Each number is 128 + 24 x the weight over its row's rms, rounded and kept within 0 to 255. Layers, rows and columns count from 0. The size above them is the row's rms in percent of the matrix's.

# layer 8 MLP up, 768x96, rms 0.102, rows 301-369, columns 48-95
size [ 96  94  92 101  98  88  96 105 116 120  90  94 100  95  95  99 105 100  94  92  86 100  96 103 101  88  92  92 102  98  95  98 111  97  90  97  94 104 102  88  96 105  98 102 103  96 102 107 103 109  99 105  94  97  98  97  83 105 101 107 111 103  85 102  95 110 105  89  81]
[[100  79  87 105 110 145 119 119  98 157 130 104 140 153 131 140  83  98 122 136 105  80  96 114 130  89 128 172 100  94 130 115 162 119 123 143 123 131 122 134 152 100 147  81 154 130 129 140]
 [ 84 127 135 107 176  60 136 139 114 177  77 147 148 145 142 174 127 123 100 162 107 133 158  95 101 182 139 119 141 141 144 162 150 166  99 118 131 121 110 109 151 118 128 131 127 126 169 107]
 [130 129 114 135 158 111 165 127 139 156  98 166 146 143 131 132 141 115 137 127 127 126 146 119 145  72 129 112 146 117 131 140 148 124 164 108 108 120 129 110 187 152 137 104 157 147  91 133]
 [121 151 120 119 116 115 115 127 136 198 110 136 117 137  98 121 100 122 143 161 134 150  60 128 131 118 151 122 120 119 113 123 141  93 122 138 104  83 137 105 111 143 132 149 146 128 157  89]
 [113 126 147 147 162 124 160 113 176 122 118  97 118 140 108  99  96 111 145 153 111 145  73 168 150 107 105 127 111 129  91 120 105 118 116 108  97 117 127 145 137 126 119 121 151 164 122 142]
 [128 168 109 145 138 132 141 126 113 117 149 103 120 136 154 137  94 103 166 152 125  96 151 146 116 109 145 151  89 156 120 176  90 148 110  73 128 138 165  90 111 123 108 149 153  98 126 144]
 [111 145 126 165 159 102 124 115 139 132 144 121  92 163 111 137 141  98 120 150  99 134 153 131 125 109 127 146 104 140 101 148 150 124 109 113 128  99 108 131 173 111 124 126 109 100 176 143]
 [132 134 129  89 135 114 145 145 118 128  90  88 133 144 135 159 124 122 141 112 122 123 116 103 145  98 145 147 143  79 116 130 145 118 147 125 117 124 154 124 174 145 108 141 107 141 147 133]
 [144 140 145 124 159 127 150 158 132 135  93 156 130 151 132 142 109 125 116 108 127 155  85 126 143  99 160 122 154 133 100 127 127 118 162 130  69 126  99 108 160 127 100 122 110 142 117 111]
 [106 118 106 164 194 120 169 116 121 149 126 106 118 126 134 132  92 122 138 135 126 153 140 118 139 135 196 162 125 134 109 138 118 142 138 133 100  96 180  89 134 104  98 143 147 108 125 151]
 [148  89 134 116 139 113 150 178 111 198 126 156 144 119 120 105 115 139 157 159 151 138 106 115 120 113 132 140 139 106 126 120 109  97 104 118  90 113 220  87 133 129  83 166 143 106 136 160]
 [122 111  87 107 123  77 105 109  91 136 117 117 124 160 116 110 133 142 137 105 117 133 105 135 114 174 132 119 129 143 111 136 138 103 133  87 170 157 131 157 118  83 168 156 181 133 102 160]
 [103 109 108  82 117 102 107 117 125 150  90 144 125  93  91 133 123 130 134 124 153 137  86 130 164 136 161 145 144 113  95 159 131 106 133  97 123 139 126 129 141 134 178 163 134 136 175 133]
 [126 115 111 133 129 107 172 127  72 115 166 109 125 173 123 123 127 127 112 169 155  85 142 102 126 147 154 115  84 139 117 133 101  89 153  84 134 104 150  99 148 117 134 127 164  70 136 125]
 [114  99  98  84 180 119 145 119 129 142 106  83 117  99  93 131  98  88 122 120 146 163 139 131 140 179 152 169 120 104 105 129 140 162 139 148 116 124 129 141 126 111 146 109 157  94 101 111]
 [102  95 110 179 115 138 154 110  89 156  91 106 186 127 124  87  97 129 126 155 132 101 106 127 100 102 141 136 133 102 124 142 130  92 139 112 139 150 121 116  96 131  93 123 146 107 155  94]
 [100 119 146  91 152  95 155 153  70 102 133 108 139 107 105 154 116  99 135 155 139 122 147 129 160 128 114 135 162 151 109 142 124 125 112 161 148 104 130  73 148 132 110 143 139 127 109 148]
 [113 118 129 143 190 104  93 131 136 148 122 113 115 153 123 118  79  94 106 133 103 136 122 122 103 108 143 147 124 131 154 111 125 134 148  50 115 154 118 138 188 115 136  95 115 130 141 131]
 [ 73 126 112  89 124 147 159 141 101 176 117 136 123 132 112 159 116 129  90 132 165 143  65 143 133 179 133 165 135 115 129 158 116  91 111 125 136 128 152  96 103 137 157 146 119  97  90 138]
 [ 96 112 140 108 120 144 152 178  98 126 100 154 128 157 158 110 146 133 133 123 104 106 117 149 112 112 102 174 164  99 145  95 124 118 105 136  88 122 134 106 150 141 128 123 138 121 104 104]
 [141 167 118  98 158  90 181 135 108  92 106 179 152 147 122 156 157 133 135 132 125  88 134 135 160 116 112 133 106 128 155 108 108 138 140 145  95 131 117 135 105 127 143 139 145 119 134 139]
 [103 135 150 136 205 126 101 172 181 143  92 136 126 128 130 121 135 119  96 100 135 141 107 114 129  96 126 117 109  88 111 128 152 129  94 122 131 114 161  97 140 122 136 109 125 150 146 133]
 [ 72 104 156 166 136 110 109 119 140 106 122 150 102 143 110 115 105  95 151  88 127 120 126 164 129 189 117 158  85 145 135 114 165 100 140 130 125 113 175 159 136 140 129 129 104  80 163 127]
 [104 144 138 129 143  95 132 126 154 158 103 157 124 129 119  84  76  86 116 134 108 132  65 130 155 128 101 125 151 106 149 145 122 110 164  96  78  86 152 131 155 110 128 131 171 109 136 121]
 [122 154 163 130  97 114 165 127  81 137 129 105 134 110 149 138 150 130 137 123 131  97 105 168 165 135 140 109 152  85 169 121 143  51 107 122 135  91 132 131 107 115 151 167 128  94 136  95]
 [110  79 155 130 154 113 137 159 132 128 103 138 113 116 129  83 149 123  86 143  89 133  76 177 183 189 102 122 128 143 100 153 143 136 130 121 160 153 105 106 117 146 117 112 144 123 137 149]
 [116 129  99 124 126 116 125 153 161 176 128 158 112 170 128  91 142 127 147  98 136  95 108 106 114 109 124 189 136 157 155 158 163 115 148 138 150  70 179  88 116 138  72 141 130 109 141 127]
 [159  83  92 146 167 118 122 143  94 155 139 120 108 131 117  91 123  93 155 168 164 147 126 100 117 128 137 127  86 140 139 124 104  93 173 119 157 127 140  91 118 113 127 116 136  95 135 174]
 [119 164 135 183 170 110 150 116  84 147 137 107 189 149 147 113 106 126 155 137 101 145 122 146 177  84 101 119 137 115 134 118 170 104 100 106 118 125 118 161 141 115 132 140 106 124 181 141]
 [ 74 157 141  98  97  92 126 151 172 175 118 126 183 122  92 136 158 104  91 140 124 131  87 117 167  98 144 138 125 128 140 113 131 133 142 126  83 109 113 121 137 160 146 122 136 128 138 134]
 [108 140 107 171  92 127 114 132 129 127  82 129 148 122 146 116  98 158 125 125  83 123 114 177 113 103 149 113  98 100 120 127 142 102 124 118 138 103 118 171 139 112 131 156 130 135 141 124]
 [137 167 156 164 159  97 151 146  95 125  97  67 148 125 124 195 141 121 126 106 172 123  81 152 126 110 125 126 144 117 139 125 141 107 128 115  84 128 135 128 126 146 138 122 100 125  89 112]
 [133 149 104 168 118 127 113 156  87 142 132 105 122 155 133 164 135  96  78 133 154 118  87 159 180 121 165 156 128 111 132 135 128  88 112 119 162 105 149 110 116 123 145 150 107 128 115 171]
 [126 120 122 130 129 102 130 149 141 111 156 132 133 157  93 120 119 124 149 167 173 135 134 137 146 150 161 128 120  65 102 118 106  95  99 104 139 120 111 131 160 115  95 159  76 135 115 138]
 [111 168 132 153 153 102 142 134 127 138  85 117 170 185 149 119 133 153 121 152  92 127 135 166 191 101 131  94 108 137 101 147 111 145 126 111  98  92 151 135 134  98 154 140 138 117 137 121]
 [ 94 152  93 128 104 107 122 139  71 120 140  90 140 149 138 160 144 127 117 154 128  99 148 139 141 120 156 117  93 120 144 121 121 114 132 104 158 128 168 105 132  85 141 167 148 134 131 114]
 [ 68 123 142  94 160  82 104 116 125 148 126 111 128 133 135 150 137 104 114 122 107 155  93 126 140 134 141 155 139 129 127 125 144 154 133 123 140 136 157 124 153 101 169 146 133 149 133 136]
 [132 118 132 118 121  90 214 112 142 125 132 134 176 132 128 133 101  69 131 137 134 120 123 114 200 106 160 125 111 105 119 125 139 154 124 142  99 115 118 141 124  98 126 112 141 144 165 113]
 [117 165 129 136 156 110 113 119 137 139 114 143 132 126 150 132 116 127 134 132 160 126 163 126 112 131 109 119  95 136 140 137 128 148 137 107 105 140 143 111 154 107 155 123  77  79 185 129]
 [ 94  90 131 126 126 119  66 152 169 149 101 100 147 144 123 135 107 106 105 112 145 129 120 185 106 151 124 154 113 126 147 142 114 149 117 140  77 128 172 156 122 129 119 147 111 101  99 106]
 [116 141  94 160 149  76 113 156 103 192  96 134 140 148 113 151 161 104 106 131 147 109 127 160 141 113 176 133 124 141 158 160 134  93 146 150 106 115 133  86 116 136 151 123  90  92 116  90]
 [ 98 158 113 118 131 101 124 154 144 136 126 143 105 117 111 134 118 150 106 113 129 109 107 123 115 134 151 144 111 117 113 178 163 125 131  95 163 112 125 137 130 137 146 148 107 119 123  92]
 [130 106 152 158 167 147  80 117 122 131 121 121 109 121  96 149 139 125 160 132 128 135 114 126 130 145 140  98 135  99 126 115 124 131  91 118 112 146 121  90 125  94 126 166 140 121 104 115]
 [164 139  79 126 124 119 142 129 134 126 116 105 102 154 100 126 100  96 162 124 103 118 128 145 130  99 124 127 112 138 136 130 127 138 177  66 120 167 162 157 183 104 127 126 159  93 100  95]
 [ 94 120 105 104 103  96 144 128 137 148 101 148 130 125  97 160 136  67 101 166 153 157  89  97 123 142 125 109 138 122 127 153 127  93 119 104 128 181 155 137 141 103 158 136 128 134 144 113]
 [107 120  76 158 130 101 161 125  78 146 102 132 114 131 106 140 157 119 106 159 125 146 153 133 110 149 135 156 140 119 141 113 106 116 164 103 127 151 136  70 142 136 151 149 124 111 124  76]
 [135 167 126 109 122 100 152 119 102  82 175 149 130 121 163 118  82 146 116 119 119 115 119 174 171 120 115 135 155 103 145 165 137 141 130 130 159 136 159 124 138 122 135  94 147 130 161 117]
 [101 115 113 128 154 100 134 137 182 151 126 136 113 129  92 110  98 120 113 131 140 171 100 133 130 168 153 120 109  70 143 176 121 101 157 107 128 113 164 134 155 104  99 118 133 117 124 128]
 [106 141  92  96 183  96 119 135 140 127 135  95 146 121 125 146 107 114 149 105 115  86 136 140 164 139 168 126 103  91 105 142 118 127 127 113  76 139 103 168 110 116 103 123 183 114 155 130]
 [151 126 130  98 151  87 183 117 133 151 149  80 127  96 161 139 113 129 119 129 115 150 113 140 168  87 112 156 192 132 101 127 154 127 154 108 103 124 165 120 173 145 126 143 135 105 107 157]
 [116 131 127 123 141 117 182 166 152 142 130 140 119 120 126 127 134 117  86 102 147 101 129 121 132 121 172 125 134 111 111 133  90 134 160 122  97  89 161  91 173 121  91 120 159 134 149 117]
 [154 169  93 157 137  82 177 113 114 153 149 103 128 142 134 136 131 121 112 134 114  92 143 152 133  91 157 124 150 120 106 115 140 144  94 128 126 131 146 136 137 123 124 158 166 114 121 101]
 [115 106 148 130 143 102 152 141 113 131  81 142 151 153 146 129 157 105 156 123 125 151 146 154 125 158 126 151 190 126 116  94 147 123 144 141  95 155 121  83 190 146 132 143 131 151 144  62]
 [118  88 156 162 126 118 144 170 157 144 113 127 123 154 122 113 118 142 135 130  96 143  84 160 124 104 107 124 117 135 128 125 200 157 179 114 108  94 172 163 154 106 116 155 162 120 140 132]
 [136 114 105 133 121 117 123 144 140 107 109 139 132 154 150 101 137 122 117 123 143 110 134 106 116 132 159 166 119 114 148 218 101 133 110  90 101 116  81 113  76  98 149 154  89  99 142 106]
 [145 120 129 128 115 114 178 159 114 165 156 134 109 140 152 112 130 114 101 105 137 124 101 109 133 138 147 107 130 101 117 157 132 138 105 130  79 141 120  80 112 111 138 128 160 114 158 127]
 [122 133 134 163 118  83 108 158 124 148 123 116 111 116 126 138 148 116 106 132 125 103 111 149 121 161 172 182  86 134 106 101 142 150 166 117 142 130 146 128 125 125 140 140  94 135 129 107]
 [118 118 150 142 158 100 134 122 145 184 131 119 141 155 128 125  61  75 148 153 122  75 119 126 144 103 124 105 161  98 139 162 130 137 128 100  91 144 139 116 132 127 117 134 127 123  93 130]
 [118 157 142 143 114 116 157 139  68 134 115 133 162 121  94 168 135 100 128  91 170 145 110 148 143 103 131  78 109 141  84 137 162 123 138 112 119  98 110 130 105 113 167 150 124 118 100 132]
 [109 125 123 151 114 106  93 142  84 193 119 140 167 133 134 154 112 141 132 157 142 131 117 131 119 102 138 147 125 115 154 122 130 103 114 124 126 125 177  58 141 101 135 176 137 136 171 103]
 [ 81 110 145 117 118 126 128 131 152 136 112 141 126 107 126 116 105 112 135 148 137 135  76 116 137 134 151 106 147  97 173 161 128  82 123 109 115 122 118 136 104 134 126 167 133 119 190 143]
 [ 70  99 105 119 177 131 128 153 126 138 111 136 134 204 142 127 103 120  94 108 178 157 119 125 110 114 138 134  80 138 126 164 119 127 150  74 131 114 119 147 129 122 129 130  95 119 121 127]
 [103 162 143 122 143 124 156 168  97 128 129  97 130 174 124 158 136  96  76 133 152 115 134 147 164 132 124 115 118 111 122 201 123 118 137 135  68  98 137 107 100 143 153 132 129 122 103 122]
 [135 176 106 101 160 106  94 141 133 147 164 125 140 115 139 135  80 127 140 147 134 110  77 156 140 140 129 119 147 132 126 138 167 144  76  96 111 112 124 148 137 105  83 129 131 120 127 132]
 [101 148 148  98 170  94 123 155 125 117 139 157 148 100  98 134 146 101 155 138 128 101 107 116 130 151 141  97 150 144  90 164 132 137 154  98 108 126  97  90 135 101 137 127 155 117 147 155]
 [152 153 162 116 142  94 139 147 140 163 117  85 182 150 132 137 131 132 135 153 120 121 138 152 137 128 135 168 157 118 131 191 128 136  91 117 104 168 136 146 121 101  93 130 193  67 118 143]
 [130 104 135 140 167 112 142 147 155 125 110 139 120 118 111 112 138 105 156 153 147 106 138 156 125 122  90 123  97 125 137 164 144 132 136 116 122  71 135  93 157 118 147 100 143 113 115 175]
 [111 130  93 122 123  70  93 142  87 151  91 134 167 131 126 167 134 111 128  90 130 138 107 127 116 155 114 135 144 137 141 108 156  98 124 132 107 172  97 120 104 111 106 106  99 149 140 104]
 [156 134 163 165  77 105 150 108 124 122 101 137 127 155 127 132 125 126 117 120 125 101 167 186 155 121 113 103 133 104 142  98 201  87 113 119 125 159 130 125 134 132 119 116 127 140  89 118]]
# layer 8 MLP down (transposed), 768x96, rms 0.0901, rows 301-369, columns 48-95
size [ 98  92  91  97  94  79 107 120 127 138  80  91 101  96  95 110 106  99  86  79  79 103  88 109  89  75  93  91  99  93  89  93 128 101  80  92  92 116 102  80  95 105  87 101 102  93  88 126  95 104  94 108  86  90  99 101  85 112 104 111 111 103  82 112  97 118 101  90  70]
[[159 127 163 135 184 125 162 134 120 119 151 118 100  95 118 118 148 167 120 122  95 138 113 135 115 140 120 126 146 141  74  90 107 145 112 164 129 156 149 134 106 117 151 152 127 109 102 138]
 [142 104 123 109 142 118 130 103 153 122 148  93  63 102 127 113 137 131 121 163 121 116 131 151 123 156  94 116 140 124 155 136 145  92 132 151 110 169  98 117 124 120 125 181 121 171 168 149]
 [ 92 104 103 115 149 120 144 116 119 143 106 116 137 134 133 138 150 110 143  81 145 110 180 128 154 118 136 115 136 142 134 148  85 157 120  59 142 112 152 157 107 123  94  89 132 137 107 153]
 [158 148  82 142 157 140 165 159 120 178 126 143 148 140 133  87 110 155  66 123 120 140 157  97  64 134 105 134 110 124 167 170 104 120  97 121 112 164  96 156 126 146 119 127 117 111 110  88]
 [107 133 142 158 136  94 118 105 156 120 102 129 115 114 172 159 132 158 118 125 162  90 135 110  84 147 126 102 126 127 127 141 108 125 127 114 155 124 124 118  91 128  99 101 145  58 165 158]
 [124  99 139 147 128  96 105 134 166 185 142 125 117 142  97 166 114 143 134 174 124 111 108 153 162 143 106 103 149 133 132 100 119 111 115 160 118 101  93 113 112 124 108 149  88 121 110  97]
 [145 151 152  79 120 155 158 102 183 141 136  86 143 101 116 135 116 129 160  98 108 141 122 159 135 126 121 151 133 149 149 117  84 165 148 114  82 103  66 135 143 136 118 138 148 149 157 111]
 [141 140 139 109 143  93 130 122 140 114 129  99 128 162 117 154 146 126 101 172 124 158 162 137 137 104 107 108 185  95 140 148 126 179 136 148 172  83 132 131 137 150 170 100  58 114 130 110]
 [164 142 144  85 106 152 113 119 150 127 139 179 142 111 157 126 140 120  90  94  89  93 121 152 177  91 127 114 140 128 165 120 140 118 155 114 104 118 135 138 165 134 124 159 115 127 142  98]
 [136 115 119 194 133 129 136  81 164 145 110 146  94 156 111 129  99 113 126 146 147 145 135 105  99 120 169 157 111 106 113 154 104 172 132 119 118  82  70  92 107 120 149 173 149 131 131 178]
 [133 127 107 146 132  91 120 155  97 154 113 101 100 124  88 128 118 137 139 104 116 153 146 126 133 148 115 131  72 132 141 123 145 140 162 150 177 128 115 116 146 125 116 132  85 133  88 137]
 [135  99 155 107 130 106 140 116  71 111 101 159 105 136 144  90 132 147 105 177 152 152 141 106 130 125 134 149  89 130 188 144 129 129 128 124 126 155 155 111 142 116  81  96 138 120 130  99]
 [144 133 124 132 108 106 119 100 113 131 131  90 129 119 125 123 131 103 121 128 163 144 142 143 122 134 120 173 134 103  68 171 159 150  32 108 183 123 120 147  99 115  98 118 100 138 141 151]
 [118 101 109 136 137 144 112 122 142 127 160  96 161 117 118 149 132  88 128 153 124 113 176 160 119  82  56 112 119 159 132 136  46 121 134 134 170 124 117 106 122 156 120 139 101 124 125 126]
 [103 114 134 105 121 142 153 141 114 101 166 119 104 127 135 118 110 171 135 122 115 117 105 129 111 112  87  92 145 171 161 105 190 117 120 147 154 137 113  85 144 134 150 144  98 122 135 162]
 [122 118 121  99 117 129 153 116 121 105 115 141 159 180  94 188 127 100 133 115 117 156 158 114  80 132 144 136 106 121 185 122 183 163 105 146 135 125  98 147 143 137 110 143 115 137 163 114]
 [164 107  88 147 136 167 160 147 129 117 119 153  85 141 147  94 141 151 123 115 145 138  78 156 127 169  97 109 136 156  99 128 143 167 138 134 123 151 167 149 113 130 151 136 147 127 117 127]
 [130 114 120 137 139 161 133 121  90  93 128 127 122 129 120 163 159 140 123 124 105 141 124 162 126 100 114 143 146 119 124 106 150 148 114 146 104 142  77  95 132 120 156 107 140 132 139  61]
 [134 120  92 168 116  91  68 147  79 108 140 166 123 159 108 136  81 138 129 113 126 160  89 130 122 145 108 115 132 154 123 133 105 102 107 176 135  86 124 135 120 159 105 143 114 159 150 139]
 [162 145 138 104 178 114 140 110 153 112 129 115 115  67 140 124 111  93 120 121 128 148 126 104 135 178 136 115 134 128 101 139 148 139 132 162 151 114 121 154 113 123 150 149 130 149 125  92]
 [114 159 146 136 135 139 144 148 151 137 141 116  92  72 127 130 128 150 169 118 134 128 154  75  82 119 120  89 124 104 134  82 150 139 106 132 161 128 105 137  81 115 130  94 102 134 156 120]
 [165 112 138 113  77 105 126 106 111 143 159  85 104 179  97 113  43 140 140 146 159  67 123 130 100 140 142 122 138 153 107 150 135 133 147 112 146  89  96 132 133 127 135 122 109 127 123 147]
 [117 126 136 132 166 148 122 117 134 136 138 139  71 134 128 111 103 150 122 132 126 130  89 145 130 119 108 128 132 174 115  88 104 137 142  83 175 124  67 140 148 144 126  88  88 195 111 129]
 [143 110 122 121 168 133 110 181 214 146 105 175 108 151 124  73 115 126 125 128 115 128 156 136 151 130 121 146 140 129 152 119 128 127 151 113 103 124 128 107 175 129 133  93 139 152  93 132]
 [128 132 119 154 132 140 121 171  94 137  92 123 137 133  91 145 110  77 147 147  82 118 152 133 117  84 146 190 133 103 139 113 126 140 149 148 103 110 136 101 114 188 124 124  81 163 138 156]
 [108 123 101 157 118 105 102 103 127  81 134 145 177 132 131 189  98 153 136 111 125 164 173  95 107  78 121 126 125 113 157 127 113 114 144 146 157  97 128 169  79 113 114 121 132 132 164  90]
 [110 119 113 138 156 103  90 133  92 127 122  91 120  84 145 149 120 105 160  92 150 133 130 121 125 125 109 122 174  87 142 129 130 157 129 138 120 159 110 146 113 116 160 117 106 171  73 130]
 [128 140 114 203 107 173 120 127 104 117 132 144 105 101 121 134 165 144 105 162 101 100 122 137 136 103  96 135 149  94 130 109 135 114 142 129 105  79 155 117 140 157 132 141 106 150 140 123]
 [112 119  89 106 144 127 162 135 114  89 130  86 103 152 188 107 150 118 145 157 107 182 110 133 162 127  91 192 108 145 145 105 137 102 143 149 153 155 102 146 143 102 148 108 109 128 130 149]
 [126  94 133 149 124  83 100 151 143 164 140 133 102  91 132  89 156 155 121 135 142 124  85 108 135  82 150 119 103 139 140  87 140 132 151 141 129 129 111 128 118 128 117 126  86 136 108 151]
 [139 109 138 152 142 127 149 152 104  90  86 135 124 177 101 124 174 138 142 114  94 120 112 125 111 135 117 131 119 159 164 148 142  75 167 159 106 162 144 131 174 122 151 156 125 135 137 139]
 [111 147 104 140 110 128  93 137 109 131 135 101 121 128 127 113 131  79 182 114 207 121 115 135 122 127 119  89  90  89 112 117 101 169 119 129 157 142 125 179  74  84 134 121 103 136 137 167]
 [117 143  95 106 130 141 150 110 117 165 112 150 127 169 135 183 139  98 133 143 129 129  86 130 125 133 106 110 124 120 107 123 128 166 183 161 117 108  84 142  95 155 130 150 151 130 129 147]
 [125 135 119 134 146  91 110 148 159 158 130 147 130 136 118 100 187 120 123 101 146 150 127 129 160 129  77 101 124 116 112 129 143 127 104 125 141 116 159  78 140 116 162 143 121 133 158 155]
 [153 131 112  91 143 125 120 151 106 108 181  95 121  99 147 135 127  95 150 147 117 135 135 107  99 132 148 156 138 129 151 130 110 121 129 154 146 141 140 102 131 163 114 119 133 110 115 119]
 [138 120 158  94 101 146 156  99 165 140  90 155 160 116 160  97 126 160 142 126 160 154 154 139 129 103  99 155 115  55 136 137 109 137  89 119 128 122  75 183 153 114 130  94 138  99  98 140]
 [165 157 102 148  88 109 139 139 126 173 147 139  98 109  80  68 162 117 142  70 105 101 150 157 156 137 119 145 126 134 114 112 138 121  94  67 118 135  94 157 134 144 106 155 130 141 131 130]
 [131 135 148 185 135 106  92 142 114 137 135  98  94 105 112 106 103  91 172 147 126 150 154 100 145  86 139 117 115 124 158 153 126 110 106  68 123 109 124 166 106 134 133 114 124  80 112 186]
 [155 135 130  68 160 136 121 104 148 127 130 131 125 101 145 139  93 127 146 140 176 142 144 137 105 123 109 107  82  73 137 136  88 131 141 139 145 112 163  73 185 108 109 163 155 108 137 142]
 [107 117 134 154  96 114 194  85 127 110 112 119 135 101 134 111 151 148 138  97 139 176 138  66 111 169 120 134 137 108 114 121 188 106 138 114 171 114 112 150 126 144 158 132 177 149  96 124]
 [153 115  92 122 163  99 151 139 120 102 170 139 109 148 111 131 178 129 180 121 105 119 160 147 137 157 105 140 158 131 128 155 119 101 139 113  93  93 126 110 141 126 124 146  78 122 118  89]
 [104 145 151 110 116 107 136  87 137 133 122 150 177 156 118 139 162 130  94  81 123 140 147 128  96 132 101  84 114 155 164 132 116 103 157 104  99 156 116 144 163  88 158 143 115 104 160  89]
 [158 107 126 123 136 107 175  74 139 145 153 144 157 176 110 163 101 156 147 123 141 120 110 136 109 120 126 124 126 146  97 154 102 109 126  97 112 131 124 100 130 123 154 119 113 146 121 110]
 [157 189 132 164 132 103 118 109 113 130 172 135 105 110  98 138 123 114 159 117 171  71 120 110 151 113 149  65 142  86 129 144 111 136 116 136 143 154 133 134  98 151 112 167 149 114 134 100]
 [ 62 129 155 122 124 143 144 129 171 158 135 117 150 129 125 141  99 148  81  92 102 146 101 138 130 140 134 146 120 118 142 192 105 119 128  86 145 125  94 104 162 130  85  65 105 163  91 165]
 [159 150 151 133 139 171 123 137 142 163  96 143 169 116 151 114 113 122 158 126 119  94 103 147 123 131 123 113 168 130 118 125  90 100 137 132 113 125 122 144 135 195 109 145 154 127 155  99]
 [143  97 141 147 139 106 125 109  95 109 173 112 139 137 163 110 104 138 157  67  87 105 151 159 136 112 139 133 177 114 137 106  94 107 110 138 157 143 160 146  84 144 158 134 136 106 124 107]
 [136 119 110 146  92 118 104 151 156 128 101 180 152 147 111 124 123 146 148 129 104 104 157 130 117 114 141 160 131 138 117  74 118 157 149 133 167 131 129 137 149 112 172 125 122 133 129 101]
 [127 118 148 113 112  89 189 150 135 143 112 151 148 118 117 128 130 115 103 139 144 101 120 127 100 131 117 110 127 144 102 119 168 127 100  95 152 158 136 143 183 158 110 106 107 105 108 177]
 [116 136 140 151 153 123  97 163 166 110 140 157 114 105 107 104 106 122 149  78 171 112 114 129 124 130 163 133 112  73 143 116 103 106 131 135  83 130 177 138 156 143 133 170 145 119 144  97]
 [111  78 127 161 132 153  78 131 134 136  71  72 178 157 119 107 140  95 114 121 112 123 171 171 140 108 140 111 137 132 142 160 150 140  83 123  90 124  99 147 138 187 124 121 129 123 138 164]
 [118  89 155 126 118 129 102 113 121 110 125 148 107 118  99 124 127 137 144 155 132 115 106 132 175 120 121  94 134  75 121 126 122  87 150 137 128 135 165 112  93 144 132 136 125 131 115  98]
 [ 89 142  97 149 118 163 126 157 126 121 138 169 121  90 105 121 133 165 133  83 135 121 154 115 136 124 148 163 168 145 127  98 154 127 140 146 126  59 121 157  87 117 133 151 114 142 119 144]
 [121 119 133 173 161 162 131 148 136 114 151 133 103 135 139 124 131 114 104 104 136 127 144 164 140 119 156  71 185 119 125  86 139 113 121  95 122 116 156 130 109 134 156 149 124 112 131 114]
 [ 85 122 156 103 164 121  84 122 113 126 180 130 144 138 134 186 154 118 163 122 145 119 136 124 127 153 104 146 103 127 121 108  90 119  81 140 157 161 148  99  95 122  81 118  98  81 135 129]
 [116 149 167  98 117 153 116 153 118 107 168 143  87 129 122  75 131 145 161 131 160 156 129 130  92 141 146  95 111 134 124  99 133  92 124 148 123 107 149 149 131 178  83 104 127 136 110 163]
 [151 160 141 129 138 157 123 120 129 104 195 161 132 108 134 112 117 170  97  97 118 108 108  66 122 148 114 130 129 132 123 138 129 135 118 154 124 106 125 122 167 117 141 180 141 140 119  83]
 [139 155 128  98 136 114 146 152 134 144 110 145 134 111 138 151  99 134 136 108 111 133 171 101 119 165 134 120  92 137 122 145 110 119 146 109  94  99 123 136 192  97 148 117 163 127 148 113]
 [ 91 133 170 147  92 159 136 126 166 111 141  99 110 101 157 141 142 156 137 107 124  91 111 120 124 136  81 132 130 127 136 164 113 119  69 107 140 127 107 125 127 129 121  65 141 120 123  78]
 [111 157  88 121  87  90 155 159 149 150 116 112 136 135 171 117 139  78 129 106 106 127  77 141 117  90 133 106 152 122 132 127 122 154  82 118 113 116 133 144 135 136 125 144 141 176 145 113]
 [172 115 188 109 128 169 140 141 117  85 146 133 108 152 134 106 112  87 108 112 135 174 166  74 119 154 157 150 124 114 157 117 124 145 147 109 170 124  83 141 142 148 121  97 125  86 135 154]
 [152 108 142 107 123 157 133 167 123  77 141 111 145  74 102  92 139 140 115 174 146  77 108 132 115  86  91 151 161 149 166 102 126 163 115 140 142 179 130 120 182 183 147 153 171 133 133 143]
 [144 112 101 113 140 156 134 140 161 146 138 119 107 135 162 163 132 101  91 147  87 175  76 108 129 161 143 136 112 140  98 143 137 125 145 114 134  99 161 133 164 147 144 125 129 110 144 122]
 [ 74 106  84  96  95 108 113 142 153 152 154 156 149 118 145  94 121 121 145 118 134 132 118 137 145 124 133 127 140  95 158 121 140 123 119 148 120 133 126  80 125 119 120 168 172 155 123 147]
 [125 118 130 115 130 115 150 152 162 184 125 129 132 122 127 192 120  99 149 153 115 139 140  86 139  86 113 125  84 167 119 139 116 142 116 106 120 165 135 152 140 123 153 159 139 149 171 147]
 [171 113 109 127 150 134 157 133 104  90 128 131 120  88 100 127 149 170 116 102 111 147 122 109 173  79  95 114 167 116 145  86 155 128 133 177 120 162 153  86 132 110 156 132 116 134 131 113]
 [106 161 112 165 136 101 101 131 123  88 146  83 119 128 120 103 142 129 111 134 132 124 139 129 112 156 115 158 170 110 131 122 111 129 125 128  99  85 138 131  65 133 141 119 140 159 112 157]
 [120 130 121 159 185 144  95 113 136 145 115 139 166 132 138 125  95 158 132  94 142  90 134 152 135  91 148 147 157 104 107 107 156 160 143 139 115  99 148 112 146 138 101 138  92 116 121 143]
 [ 77 106  77 136 121 122 100 126 143 127 117 124 103  94 127  93 153 125 139 109 157 126 116 117 103 144 149 104 109 169 136 113 105 160 117 167 150 128 165 157 138 141 154 145 150 115 112 117]]